Part of a small language model's weights.
Training: a variant of SOAP for these matrices, 129M tokens, 2014 steps.
Each number is 128 + 32 x the weight over the matrix's rms, rounded and kept within 0 to 255. Layers, rows and columns count from 0.

# layer 4 MLP up, 640x224, rms 0.0951, rows 118-148, columns 0-111
[[136 156 150  70  90  62 126 113 107 127 175 127 100 155  94 103 124 169 119 162 118 160 158  86 175 144 108 136 112 169 181  80 211  77  63 146 159  59 110 197 137 132 111  97 146 114 184 146 179  74 136 163 183 120  98 142  91 164 158 127 126 140  91  62 134 152 132 113 121 137 139  65 125 108 150  92 139 105 114 145 147 113 132 118 113 116 100 126  88  74 133 126  89 162 143 100 138 143 127 114 155 137 128 148 121 167 121 143 146 112 100  90]
 [ 79 196 173 125 203  74 124 134  67 156  63  84 141 145 160 124 146  96 135  83 113 148 130 138  56 172 169  99  87 144  74 185 146 145 198 190 143 132 135  63 116 132 138 174 126 144 146  53 142 116 186  81  79  57 206 131 153 208 111 120 163 149 122 128 173 112  81  94 147 158 119  98 120  87 181 130 159 152  56 191  97 157 158 125 211 133 141 132  55 119 102 201 159 170 161 168  90 112 175 168 127 145 120  96 143 136 137 110 168 116 168 160]
 [154 181 169 123 105 142 198 124 136 116 183 123 113 136 127 100  71 117  97 142  99 112 124 101  47 163  70 147 118  92  76 148  83 161 155 113 129 137  97 101 123 126 144 150 117 176 187  95 116 132  91 115 126 117 139 112 158 134 106 147 131 100 172 127 150 123 110 177  75  95 115 186 140 166 159 133 168 158 106 149 166 138 151 136 138 147 145 185 144 161 117 139  74 141 162 120 127 139 119 104  89  75 121 122 147 118 178 137 159 118 102 148]
 [193 102 218  96 137 148  92 140 132  19  66 167 177 101 146 111 123 171 177  99 136  42 135 113  62 116 144  82 158 117 124 122  53 164 146 155 100  83 111 115 143 193 114 127 124  99 133  74 148 157 146 113  72  87 109 131  87 129 109 145 157 146  87 100 158 130 161 142 108 142 142 123  80  71 136 110 122 119 117 131  79 109 143 182 133  90 170 171 171 123 157 147 153 131 135  68 190 121 139 145 116  90 125 157  69 148 126 138 180  92  79  58]
 [130 127 100 135 154 190 118 125  84 129 176 144 150 125 100  47 126 208 169  97 139 171  70  91 196 110 168 158  65 126  79 112 158 151 101 123  90 137 147 204 168  68 170 166 152 165 137 155 156 120 134 138  96 118 108 161 187 139 140 109  88 143 122 133 103 125 137 139  97 176  83 128  94  23 147 190  97  72 121 154  87 107 154 139 127 183  82 133  81 115 155 107 130 188 101 151 114 131 103 143 107 136 134 203 130 112 117 168 147  71  98  75]
 [ 85 130 135 119  87 147 179 127 111 126 163  85  92  70 123 150 128 132 112 140 107 164  91  65 100 132  99 108 115 121 147 172 132  87 148 120  90  95  74 112 113 103 142  62 140 126 196 176 116  97 151 166  72 109 225 140 134 157 140 134 133 101  49 128 167 111 124  93 165 113 114 134 157 107 151 129 159 108  70  85  77 136 189 101 124 143 177 137 143 121 144 128 158  81 122 140  89 140  12 144 114 148 143 119 153 153 161 145 174 107 113 156]
 [147 108 142 165 142 169 108  95 156 108 147 115 129  82 109 102  50 148 140 133 161 138  92 110  90 156 149 116  98 125 114 167 125 144 157 156 111 119 128  84 136 100 104 117 203  95 135 174 151 120 143 170 113 158 157 144 105 103  97 137  76 142 130 117 129 132 119 103 127 138 113 151 151 105 145 117 106 160 122 113 134 122 138 123 181 135 123 176 148 142 101 188 118 159  75 153 145 109 187 121 180 106  97 129 117 103 138 203 158 200 162  85]
 [124 132 126 128 135 132  75 155 139 115  65  85 132 172 121 152 109 118 154 167 144 122 121 171 163 110 144 123 173  97 115 134 120 134 110 108 100 145  93 130 156 107 123 145 172 139 154 117 115  86 131 125 127 164 150 115 168 124 156  68 135 116 136 158 114 181 156 111  81 179 110 155 161 109 164 113 144 148  96 101  78 142  72  47  96 152 114 127 114 130  79 139 113 128 127 144 136 137 134 107 128 138  99 101 117  85 142 167 123 130  97  88]
 [174  87 120 146 217 135 171 153  72 112 185  94 121 124 103 121 138 168 115 198 128  93 120 126 155 131 180 134 169 117 188  65 125 122 168  97 134 179  88 156  91 137 117 155  95  98 167 127  72 198 126 135 155 161  90 120 147 121 122  67 152  98 131 170 209 141 121 175 175 137 120 100  82 125 138 114 163 153 101 174 114 149 168 137 107 166 109 120 121 193 109 107 193 134  99 130  75 182 165 169 167  97 159 101 136 116 144 129 102 150 144  87]
 [166  39 122  94 100  84  66 153 110 165 131 145 135 209 118 113 143 207 167 154 168  90 115 101 130 101 143 135 113 116 114 106 145 164 157 220  90 128 229 112 123 194 126 166 153  54  94  88 178  93 159 124 121 143 106 104 180 143 120 201 132 146 159 144 133 143 137 237 101 146 160  99 128 161 156 114  50 181 170 137  92 144 136  42  98 111 149 128 106 152 145 105 144 121 114 141 162 145 143 138  52 126  49  94 150 132  49 140 112 121  99 122]
 [ 98 141 112 117 114 139 109 133  83 150 115 133 118 178 131 141 111 155 125  88 101 159 127 136 166 109 143 107 135 142 138 139 153 142 144 178 142 135 103 104 124 116 137 138 113 126  82  99 136  93 126 155 126 162 159 123 118 119 122 117 144 104 110 108 127 128 116 139 105  72 150 125 137 159  86  85 101 173 134 158 114 160 201 107 143 138 115 128 135 130  81 126 108  98 146 135 166 140 134 123 102  87 161 129  79 106 132 131 120 102 135 142]
 [131 123 183 144 170  84  76 154 130 136 153 143 186 131  80 192 157 114  41 135 152 172 193 138  98  88 137 147 111  93 143  78 121 183 129 107 105 196 140 125 174 131 196 132 107 154 123 108 158  92 111 161 182 107 167 139  71 133 138 122 147 184  75 123 123 113 158 133 124  69 176 163 130 122 140 126 116 109 106 124 171 143 145 143  98 134 152 116 192 167 110 149 129  90 181 181 109 192 111 162 106  73 103 100 121  93 155 130 109 112 135 183]
 [169 134 164 119 133 161  98 139  95  90 121 157 109 155 126 150 118  82 128 155 128  93  95 131 109 136 119  86 194 100 172 153 142 179 173 163 150 106  80 183 124 116 125 118 150 113 117  97  98 188  61 125 135 124 119 175 145 152 105 165  78 170 176  70 151 203 122 166 148 105 203 156 142 107  80 132 127 112 235 149 115 127 128 175 133 147 111 167 126 156 144 133 142  81 182 140 117 156  45  94 119 115 131 110  75 184  82 138  94 117 123  61]
 [160 149 151  90 107 108 134 109 130  84 175 130 141 126 182 108 110 179 125 127 102  78  77 137 159 106 132 129 129 129  50 145 135 216 102 143 114 129 132 124 197 162 110 112 149  95 113 179  33 129 117 150 102  71 226 151 154 103 110 124 122  67 139 120  75 137 118 144 158 112 116 133 141 108 128 101 140 135  72  43 124  60 155 167 153 118 147  40 148 104 125 140 108 160 164 113  75 167  80 148 145 103 155  62 125 127 145  75 147 146 152 157]
 [170 125  99  96 179  75  61 167  93 159 180 130  74 181 116 150  94 129 141  91  86  99 134 141 159 103 189 125 157 194 106  71 114  89 135 111 142  79 129  51 123 163  84 149 133 174 145  82 142 136 107 171 113 120 162 177 139  54  94 129 174  62 159 128 142 166 163 139 171  89 141 100 139 134 208  98 121 175 130 176 152 165 170 101  78 106 149 166 106 107 153 106  91 181 109 143 172 102 136 121 138 157 117  62 102 139  74  91 169 131 149 144]
 [137  77 188 148 156 151 115 110  84 132 114 123 118 162 123 129 137 129 131 145  87 150 106 139 110 169 120 144 107 135 103 100 148 203 170 163 130 128 171  85 157 107 163 162 149 150 105 166 166 117 116  59 130 115 141 172 107 117  83 119 153  93  84 135 122 163 112 123 142  43 195 147 156 111  91 173  90 114 120 161 102 236 127 131 151  85 129 148 165 102 150  91 161 160 141 174 109 120 150 121 147 125 123  64 172 117  88 166 110 116 111 133]
 [113 110 154 161 123 153 154 120 179 120  75 118 157 120  89 166 157 135 145 100 123 108 108  86 163 114 117 135  80 104 135 102 131 141 115 145 103 127 147 170 194 140  92  94 161 130  73 161 141  58  97 177 109 202 189 148  97 166 160 200  96 125 115 173 147 140 115 158 107 170 118 168 122  99 137  86 182 166  49 118  93 114  99 150 137 180 125 147 152 117 113  99 109  80  89  97 135 107 122 123 161 102 121 133 103 124 167 132 150  75 187 112]
 [ 93 140  90 135 145  86 147 220  79 154 150 135 180 175 146 161 152  80 110 138 136 135 127 181 137 149  91 216  81 120 129 163 178 152 107 140  98  97 111 147  95 114 106 171 108  95 176 151 131  97 164 126 215 106 172 203 147  85 147 111 115  82 126 126 137 149 114 144 100 176 132 106 135 147 157  32  96 126 177 134 137 111 123 126 125 154 127 100 183 156 140 103 149 136 116 101 148 124 153 174 142 106 141 156 143 179 133 138 122 191 111  55]
 [159  88 103 160 121 167 133 107 141 107 111 124 153 113 121  81 141 103 133 172 115 147 126 151 148 138 146 143 125  97 104 168  94 164 179 146 104  99 106 116 136  95 140 117 185 149  78 177 164 135 133 170 109 148 114 138  82 132 107 190 101  95 112 189  97 155 169  99 124 128 144  99  89 130 137 111 152 157 161 126 119 104 168 147 171 160 101 153 104 133 157 148  97 111 181 130 145 155 122 114  69  95  88 175 135 139 107  75 148 126  63  94]
 [118 124 149 110 140  99 182 149 124  67 161  89  93 129 119 125 129 182 181 105 177  84  70 118 136 119 110 132 105  94 106 122 146 153 121 125 121 105  67 124 149 156 166 139 138 128 154  79 141 134 121 152 101 103 195 167 136 129  96 142 133 130 152  83 162 174  72  91 157 159 134 123 143 131  83 115 138 127 135 121 163 102 130 131 167 159 121 131 130 122 119 107  86 137 103  88 177 156 114 155  67  88 114 122 140 159 129 171 142  87 130 122]
 [ 65 175 112  73 131 109 139  73  92 169 126 123  81 115 131 168  64 130 189 158 178 122 149 165  86 120 105 161 109  53  36  73 152 140 140  82 113  34 109 137  77 156 143 174 155 178 127 131 168 142 153  85 139 109  79 117 117 108 196 107 128  93 147 103 178 121 141 114 109 144 145  32 165 130 170 121 142 123 209 114 167 109 137  90  84 119 111  53  86 119 102  77 108 142 102 147 125  63 118  72 132  82 169 158 121  66  58 140 195 135 119 151]
 [122 128 170 134 159  78  83 145 123  63 137 135 140 159 149 111 106 126 161 117 103 161 144 117  88 122 180 137  96 136 134 155 156 119 131 156 114 141 147 130  90 138 138 170 160 103 131 171 169 159  91  95 132 194 135 114  91  47 140  98 127 109 139 115 155  89 120 128 127 129 163 106 120  99  78  93 124 147 116 127 141 106 168 110 160  79 120 101 130 153 105 120 114 129 110  92 151 119 107  86 169 129 131  77  93  88 111 157 132 113 131 131]
 [106  83 131 140 172 124 160 118 117 146 179  85  69  94 154 113 111 157 158  83  82 140  94 163 139 178 141 111  95 147 129 132 109 139 171 145 139 156 113 154 108  94 114  97  72 128 147 160 145 127 152 100 129 122 107 118 126  84 168 148 142  91 118 177  92 123  80 155 145 205 114 110 123 121 151 118  88 102 136 169 117 111 146 137 104 141 144 194  72 155 171  77 151 143 137 147 101 119 207 104 118 114 136  74 155 132 116 113 136 124 129 177]
 [116  82 189 131  85 122 101 138 159  73 148  79 164 167  54 197 122 132 107 129  94 135 104  87 140 100 129 108 191 105 126 120 138  95 143  86 181 118 171 160 166 167 161  84 126  62 150 121  93 150 125 161 137 115 138 152 166 110 166  88 131 142 174 186 189 121  96 131  97 135 156 108 203 113  66 130 163 108 186 156 112 103 152 126 109 168 150 168  55 188 142 143 175 145 111 131 107 152 120 128 145 155 151  83 152 117  99 132  93 173  84  90]
 [118  82 108 135 124  66 135 141 158 156 133 129 106  96 209 161 131 119 144 124  98 156 133 162 116  97 128  75 138  95 159 110 145 157 113 104  74 142 127 185  98  99 114 145 114 161 109 112  96 135 170 139 138 128 160 121 106 142 148 103  99 102 209 133  76 138  92 102 138  93 108 136 120 155  84 132 136 159 164 127 151 154 107  94 130 148 151  98 157 134 174  89 185 111 111  99 132  99 171 155  81  89 144 129 179  81 172 142  53 116 139 182]
 [112 186 139 146 131 107 169 101 108 135 151 146 133 206 142 138 156 147 109 111 108 138 109 143  56 128 133 154  69 127 134 144 154 120  84 162 203  97 156 122 107 171 125 178 107  83 149 103 155 101 113 181 163 182 115 214 102 115 130 132 173 106 111 154 159 144 138 144 111  52 102 107 102 133 173  79 129 193 158 177 162 152 128 105 108  78  73 150 129  70 108  97  82 127 126 107 149 131 116 146 145 136 179 116 188 147  55 129 108 183 128 142]
 [132 150  74 100  97 144 134 124  96  73 105 125  82 142 148 117 182 128 123  98 154 158 187 125  95 120 157 130  89 126 133 178 111 187 148 116 124 218 108 160 134 123 126 140 124 160  51 103 122 207 110 118 172 172 179 135 171 167 108  91 125 136 166 166 121 157 116 179 172 173 126 127  92 101 146 170 130 189 111 140 166 135 100 141 156 107 140 127 148 130 122  97  91 138  55  85  70 135 126 116 117 173   8 158 165  73 111 105 147 149  97 130]
 [143 141  95 128 127 101  70  91 124 171 141 127 152 151 146  78 134 143 133 158 196 152 164 164 194  98 160 137  74 182 172 131  60 130 158 104  92 114 130 142 159 125 165 177 164 137 119 133  82 193 119  99 109  96 169 103  97 102 126 110  69  74  74 192 112 134 101 152 181 151 188 137 152 127  99 164 128 136 149 119 211 105 110 126 167  99  96 154 103 167 166 146  81 172  59 120 127 176 174  83  31 112  78 122 125 132  76 146 125 155 154 113]
 [122 107 115 174  60 163 162  80 155 120 136 130  77 122 124 174 133 166 130 123 133 131 137 142 118  92 144 135 163 126 162 182 174 164 118 164 127 168 139 171 136 126 100  97 123 131 148 119 140 118 136 175 109 139 150 132 128  92 105 107 148 109 151  85 163 146 126 173  84 130 120  93 140 115 191 135 127 127 124 131 151 106 139 143 156 155 137 112 158 122  47 147 151  81 119 107 147 127 156 160 110 116 140 101 112 144 193 132  48 165 118 113]
 [ 60 134 124  74 136 146 119  78 158 170  96 101 138  80  84 190 139 109  75 143 122 101 138 147 127 106 130 113 123 109 135 123 132 121 145  87 148 120 144 102  77 142 162 167 163 128 150 138 136 125 156 164 121 139 108 143 136 103 135 154 156  95 104  95 154 149 164 108 138 140  88 152 100  86 118 169 109 186 213 121 124 175 131 118 140 137  59 121 123 138  76 107 139 148 120 116 146 195 111 132 140 135 155 154 168  63 145  92 148 124 122 141]
 [124 127 105 139 107 148 139 171 100 151 176 138  94 164 144  91 156 157 158 142 153 129 112 129 142 126  72 203  89 160 109 110 171 209 156 136 153 100 152 180  98 158 126 107 149  91 102 100 139 140 131 154 119 173 149 134 122 144 160 112 140 173 183 128 135 148 167 198 180 114 141 129 137  89 210 117 139  76 139 160 149 113 122 106 105 147 103 147  77 158 179 175 122 146 115 144 104 125 155 115 147 129 147 178 122 122 101 123 120 110 143  93]]
# layer 4 MLP down (transposed), 640x224, rms 0.0917, rows 118-148, columns 0-111
[[ 51 164 101 114 117 165 112 106 147 129 108 137  92 130 138 107 163 113 176 169  92 110 153 132 110 157  99  92 154 138 157 108 110 143 126 108 118 125  88  79 161  72 115 174 168 122 120 120 106 143 126  79 149 110 148  51 160 150  97 152 124 116  56 144  87  94 100 152  84 129  92 126 146 102 123 167  92  65  99 142 156 138 162 101 163  94  98 162 108 171 109 121 133 128 156 181 149 162 126 118 113  83  85 158 174 113 131  99  77 133 160 113]
 [ 77 116 121 140 174  75 143 168 100 124 120  76 112 119 124 120  93  86 138  82 175  97  71 156 155 125  83 109 111 170 118 138 113 100 106 106 130 192 112 130 121 165 143 164 154 117  81 135 179  98 195 162 135  97  94  94 146 141  64  73 111 125 179 109 120  90 142  83 131 138 162 116 138  99 108 109 122  92 179 164 103  77 100 162 114 156 111 107 141 105 167  95 152 145 155 160  98 106 119 162 131 143  93 114 159 130 101 168  80  90 149 155]
 [127 131 167 158 171 107  53  93 139 163  96 171 105 105 150  99 128 121 129  91 108 185 100  99 177 160 131 147 149 122 104 148  92 119 116 111 106 103 128  90 129 110  99  86  92  60 125 128  75 112 100 152 146 132  85 113 104 185 160 136 168 155 150 130 118 129 141  81 127 108 147 139 127 116 143 165  66 151 123 115 119  79 161 103 116  90 169  94  62  96 116 148 153 131 109 153 147 107 117 116 132 104 156 117 167 148  98 156 127  69 120 110]
 [170 163 146  78 144  56 109 130 104  77 122 151 170  90 105 119 176 186 142  89 114 129 152 131 115 120  72 149 110  61 126 144 156 119 109 158 120 138 109 124 107 146 147 168 125  91  83 129 105 118 144  84  98 138 106 148  99 129 106 131 133 224 200 130 172 146 129 135  84 120 157 142  88  72  76 140  45 114 180 147  84 140 154  81  82 136 190  95 175 147  52 160 107 116 176 106 104 138 124 107 152 137  78 129 183  88 157 136  98 114 122 147]
 [111 124 114 165 168 123 128 131 134  85 149 153 141 155 135 140 117 145 130 134 129 128 164 120 167 118 177 161 124 166 124  98 134 109 117  69 158 121 122 129 145 107 147 112 162  70  93 158 146 137 184 193 125  63 158 193 214 108  72 153 130 126 162 111 153 126 101  89 183 130 129 137  31 217 105 131 129 141 139 134 121  93 134 162 113  76  80 104 117  51 132 136 143 160 125 120  59 146 175 135 132 115 127 117 202 162 108 172 108 110 127 211]
 [180 167 145 105 182  88  63 170 163 168 113 161 121 160 157 122 114 163 204 136 118 144 141 117 157 206 180 135  76 131  97 109  73 140  93 103  98 166 159 165 144 175 106 157 130 124  81 138 146 147  93 135 143 102  73 120 142 116  85 119 105 140 134  89  95 117 136 103  53  99 158 114 119 127 151 108 142 196 159 151  99 106  78 103 110  83 134 107 134 116 155 129 141 142  90 187 129 136 166 155 137 125 120 126 149 162 146 120 106 185 127 104]
 [153 160 142 120  69 142 121 157  69  62 121 151 129 166 102 145 189 161 116 109 110 124 144 136 114  53  83 130 114  88 181 101 136 179  92  78  67 150 109 119 123 106  70 119  91 133  89 143 144 166 123  69 190 179 139  67 116 139 145 143 138  99 120 147 147 130 113 114 186 120 100 172 134 109 166 165 155 136 126 149 127 136 120 104  98  83  98 132 143 132  16 170 193  89 180 150 117  97 139 117 114 161 111  66 135 139 187  95 121 135 153 183]
 [129 144 111 123  59 129 156 145 116 141  97 122 147 189 128 124 146 166  82 154 127 158  70 143  80 140 168 130 119 138 152 164 133  92 184 111 123 163 110 117 142  84 148 113 108 127 153 111 173  81 202 128 138 122 207 131 133  91 136 112  47 108 141 158 132 154 175  47  88 182  82 167 132 156  97 110  98 183 144  96 129 153 123 128 178 138  96 136 104 187 123 135 116 119 124 140 153 147  90 152 126 130 130 141 147  86 128 135 118  65  89  80]
 [203 117 107 148  62 120 101 147  92 102  78  70  93 124 158 105 154  90 130 116 140 122 133 125 137 157 122 104  79 147  72 149 151 185 103  64 152  73 107 108 146 132 145 160 145 128 117 108 116 131 177 204 115 128 105 204 109 128 115  88 109  93  80 109  93 114 214 164  85 185 135 144 110  86 128 108 123 124 132  98 146  84 199 140  60 125 160 183  93 100 100 128 138 122  67  70 143 123 114 182 145 101 177 152 108 128 151 151 125  69 127  77]
 [164 162 136 136 172 124 135  85  95 206 171 173 108 118 131 139 138 136 178 193 138 131 118 100 135 124 115 129 101 113 149 125 112 143  95 166 178  91 135 120 134 156 152 114 120  81 146 118 135 103 124 144 143 140 161 103 126 135 125 116 186 112 147  91 128 126 103 119 133  93 143 138 155 154 155  96 113 167 111 133  86 114 162 169 126 157 161 118 149 114  91 153 142 130 105 105 158 110 122 101 149 110 114 113 102 189 150 119 138 114 139 126]
 [109  87 115  77 107 193  83 147 126 142 114 122 142 187 160 152  94 129 130  67 159  85 135 159  78 183 120 163 116 109 142 163 124 146 163 180  91  23 123 184 141 114 175 121 166 148 165 104 133 108 199  92 155 114 219 110  92  81 141 135 140  73 176 127 119 135  43 212 123  86  99 146 163 128 135 156  93 108 175 170 172 102 166 145 179 213 123 121 128 187 168  86 155 115 106 169 150 160 149 112  86 162 145 158  98 106 132  86 118 151 142 175]
 [137 143 111 148 129 137  83 129 107 186 133 152 140 143 121 116 150 182 150 132 112 141 126 149 124 169 142 123 153 112 107 147 119  90 166 128 176 134 137 112  79 133 110 132  98 118 159 156 156 124  91 150  86 162  91 119 100 140  96 114 140 115 109 146  91 136 110  76 119 137 146 109 153 152  85 167 112 133 159  69 148 156 151 118 104  43 152 154 123  97 158 121 160  59 140  99  94 128 159 139 133 120 158 158 134 175 117 140 149 116 119  97]
 [194 150 121 109 122 103  63 102 161 139 153 157 157  66 119 120 112 197 113 139  66 154 161 132 183 119  28 136 148 154 110 107  75 127 101 125 161 217 158 133 182 134 173 186 131 208 168  79 175 131 108 144  95 189 120 123 140 138 123 107  99  91 230 114  91 165 101 162 158 111 163  72 186 137 126 129 100 133  83  99 112 124 143 119 171 119 153 171 145  92  96 105  98 145 123 164 133 101 101 100 137 167 171 125 182  85 101 159 154 140 170 130]
 [138 111 148 178 126 135 150 202 118 131 114 107 151 116 225 167 139 125  72 107 167  75  75 121 125 153 159 186 121 168 117  79 160 140 182 204 107 151 149  90 160  95 122 175 140 117 168 157 139 117 145 142 139 116  93 108 166 112 170 192 164 141 172 136  95 105  87 166 143 213 135  88 133 106 110  91 119 146 137 114 155 102 131 137 157 136  62  94 157 204 156 164 172 137  91 157 151 129  99 187  70  95  99 178 169 113 131 158 137 168 142 148]
 [143 128  86 126 158 125 112 153 105 120 106 110 128  86 166  84 173 147 189 146  72 167 171 145 120 157 101 107 132 145 119 139  89  95 158  96 168 123 133 186 147  74 132 150 141 190 147 115 123 143 104 152  95 107 155 128 114 121  73  83 109 131 174 134 145 126 127 117  91 146 123 158 114 153  78  95  96 136 104 165  99 135 158  64 137 118 179 138 117 160 135  78 197 132 176 114 156  71 137 150  91 136 138 193 115 109 137 100 172 115 136 154]
 [154  94 118 106 173  98 164 192 168  84 113 108 107 117  85  80 105 141 198  86  74 203 156 115 152  96 165 103 119 115 106 133 125 167 113 132 164 163 157 124 134  97 127 105 105 175 113 166 152 158 196  71 174  90  82 167 124 151  83 119 118 200 191 135 120 118  87 132  99 125 110 145 156 104 108 160  69 158 141 149 164  73  88 162 142 123 103  99 109 101 167 160 119 134 111 137 161  58  98  67 153 121 162 111 155 130 132 171 151 145 126 161]
 [149 110 170 131 143  86 123 153 133 178  90 125 142 168 149  80  95  86 148 144 169 143 157 138 122 135 102 113 141 110 116 146 185  86 148  85 113 159 132  85 135 159 165 165 158  74 158 142 128 129  96 141 108 139 175 119  66 187  88  97 155 120 129 149  79  84 113  74 168 112 161 108 121 127 181 138  90 105 128 126 103 125 130 104 127 145 166 174 101 184 121 147 101 156 136 109 100 168 146 153 134 188 102 165 146 117 137 106 165 105 116 107]
 [150 214 136 155 127 138 108 108 161 118 146 132 126 123 135 108 147  65  92 155 122  65 121 111 134 159 114 116 128 119 156 127 112  98 151 163 132 110 104  75  98 172 153  93 116 146 132 131 111 146 143  96 195 112  73 145  74  83 163  75 118 153 167 189 127 157 135  90 125 126 146 149 106  93  79  61 134  89 131 108 106 124 191 138 160 109 179 156 102 115 110 150 108  98 142 102 127 134 164 111  54 108 102 145 175 144  63 105 159 165 132  96]
 [137 140  99 118 160 172 117 132  80  64 120 180 149 123 125 142 139 140 106 134 123  95 157 131 109 108  95  81 164 126  93 120 146 129 133 145 118 106  56 164 103 169 109  80 124 115 143 119 160  70 153 150 165 101  81 117 173 165 106 135 111 136 155 141 138 142 127 212 121 159 185 156 115 159  93 133 100 114 143 123 140 158 137 109 123 108 133 120 109 111 216 133 120 127 187 118 114 132 179 150 115 127 129 147 142 131 144 137  87 158  46 128]
 [130 155 171 127 140 108  70 116 116 120 113 120 156 138  40 106 119 162  94 130 123 164 129 134 111 122  66 157  73 172  97 150 194 112  92 148 102  80 112  78 138 161 118  93  70 155 110 144 130  97 113 122 131 138 178  95 165  62 123  78 131 140 112 151 147 136 153 152  83  68 139 135 163 102  84 112  37 121 127 174 118 161  73 174 125 129  69 107  96 114 135 140 145 146  92 118 160 113 159 140 127 117 134 107 110  98 115 103  98 168 125 156]
 [152  89 149 123 145 108  93  98  79  81 125 179 139  76 126 133 146 108 110 116  80 123 106 172 121 101 116 105 159 122 151  91 124 106 152 153  91 114 125  86  90 179 150 146 151  82  79  79  50 126 157 126  99 125 194 116  89 163 138 117  68  94 169 157 131 129 113 157 127 114 134 115 111 209 111 169 162 135 180 148 120  96 116 122 114 139 150 153  96 111 126  97 135 125 156 136 114 143 124 173 131 109 104 141 123 167 148 169 122 112  77 100]
 [ 97 159 103  68 106 131 125 145 127 123 123  84 155 132 125 143 138 142 123 158 160 131  90 137 170 124  81 108  82 134 192 129 136 159 121 166  98  83  92  97 120 125 111 129  65 156 106 139 122 130 115 145 123 151 135  90 113 107 136 177 155  92 149 126 119 178 189 132 139 133 124 109 144 114 191 110 108  99 181 114  82  63 185 107  89 194 128 103 137  72 111 106 164 108 116  99  69 107 115  92 116  73 160 148 133 118 120 112 154 129 100 121]
 [138 140 168 106  90 186 108 163 134 157  89 138 110 140 123 112 189 120 109 124 111 189 118 115  85 159 110 123 211 141 138 100 159 122 164 133 143 149 160 137 106 124 105  94 132 175 128 101 117 101 110 154  78 115  92 111 111 130 141 132 145 114 140 184 146 124  95 137 160 184 146 124 146 125 125 135 115  75 162 153 104 214  77 149 203 124  55 151  77  98  83 138 140 140  31 123 136 169  93 126 148 115 160 123  88 110 157 104 148 149 102 117]
 [166  88 157 116 170  83 204 134  76 126 128 186 111 119 145  99 110  89 119 115  71 162 174 169 167 149 161 174 146  96 132 189 135 146 154 171  63 141 134 160  88 171 149 138  37 162 120 129 159  88 128 115 155 159 136 125  81 157 164 126 116 125 106 180 136 104 136  97  97 158 127 102 111 145 109 164 121 149 174  69  98 112  90 124 126  68 132 192 124 123 123  97 173  59 167  80 100 115  82 117 119 178 156 156  98 157 139 109  80 143 111 171]
 [133 161 161 120 164 118 116  88 161 172 174  89 134 195 134  99 149 102  80 160 145  77 150 127  93 156 120 125 103 102 117 129 110 150 130 117 157  91 127  98 109 166 174  98 130 133  93 120 140  80 119  85 149 171 144 128 131 114 100 130 132 116 139  79 103 137 149 110 105 174  89 114 145 128 205 166 156 137 136 131 114 114  77 171 141  83 113 127 106 185  98 164 150  68 147 164 149 149 101  84 130 122 167 159 143 139 115 127 208 134 144 156]
 [ 87 110 137 129 165 133 160 173 193 123 132 118 208 164 143 211 110 107 147 156 163 160 130 157 143 152 120 144 123 155 108  97 185  80 138 148 103  86 143 149 213  93 148 147 149 154  96  80 140 159 205 168 130  71 141 106  73 161 119 108 133  94 167 165 139 113 124 192 110 136 196 144 186 105 108 154 104 169 101 135 167  99 184 126 177 172  94 138 154  91 161  85 117 135 148 182 134 120 130  89 116 124 205 168 155 101 130 124 145 123 139 132]
 [ 88 120 123 123 145 112 121 129  69 159 106 104 125 131 184 103 159  94 142 108 166 104 140 153 148 101 169 167 128  83  85 165 101 119 132 167  97  92 107 123 138 152 121 185 108 163 122 182 166 151 123 126 127  76  89  76  95 226 138 177 154 118 144  58 135  97 201 140 123 123  51 150 124 155 130 102 146 125 124 110 146  86 143 138 162 110 117 171 108 128 130 166 120 130 108 149 116 118 157 141 124 166 191  97 125 101  32 115 115  71 115 124]
 [ 92 189 112  63 243 153 124 115  87 187 142 159  88  83  72 165 135 194 148 105 149 146  92  93 119 154 197 150  61 138 112 193 104 108  91 159  87 117 172 141 123 180 143 144 112 155  96 176 154 130 115 136 168 184  96 159 155 152 175  87 168 104 110  79 115 135 110  96 121 110 131  93 129 154 149  89  96 133  94 125 125 148 126 132 125 105 107 122 177 106 133 107 102 103 154  95  68 105 117 135 110  92 143 193 125 129 101 155 127 148  93 135]
 [140 162 144 114 120 162 136  98  77 142  76 165 112  74 123  75  85 135 132 144 105 154 100 148  66 174 107 139  81 166 146 142  62 165 143 101 127 131 118 141 129 125 154 179 147 128  72 169 149 179 136 112 111 147 128 123 119 147 127 129 101 166 138 117 162 123 133  58 120 105 108 124 126 135  92 125  73 114 123 121  64 111 135 141  95 113 121  97 136 137 155 151 154 107 135 128 149 152  55 104 151 106 111 145 105 115 139 112 157 137 109  73]
 [ 93  84 154  87 126 129  69 190 155 109  58 151 140  53 136 138 164 110  95  78 138 129 118  77 137 102 109 126 169 100 142 154 167 203 107  67 126 142 109  95 158 105 151 112  99 176  97 153 145 123 113 160  97 134 112 136  95 136 137 141 149  86 179 105 145 219  89  93 119  32 139 181 172 138 120 149 117 166 159 119 148 145 185 134 169 141 128 122  88 115  68 125  75 160  97  97 167 124 213 126 112 130 158 172  98  98  79 105 142 105 124 115]
 [ 96 114 126  97 152 121  91 154 163 153  45 122 182  74 148 134 105 127 117  95 155 158 126 116  91 105 170 100 119  65  84 151  71  99 129  78  55 101 164 134 134 161 118 126 176 117 169 162 166 168  19 148  81 118 101 109 157 131  62 141 124 131  98 137 150 120 121 168 120 107 113 112 121 196 148 113 125 130 128 139 167 169 143 128 162  98 109 164 132 152  63 134 145 152 107 186 181 149 149 142 123 178 127 127 169 126  96 123 113  88  97 107]]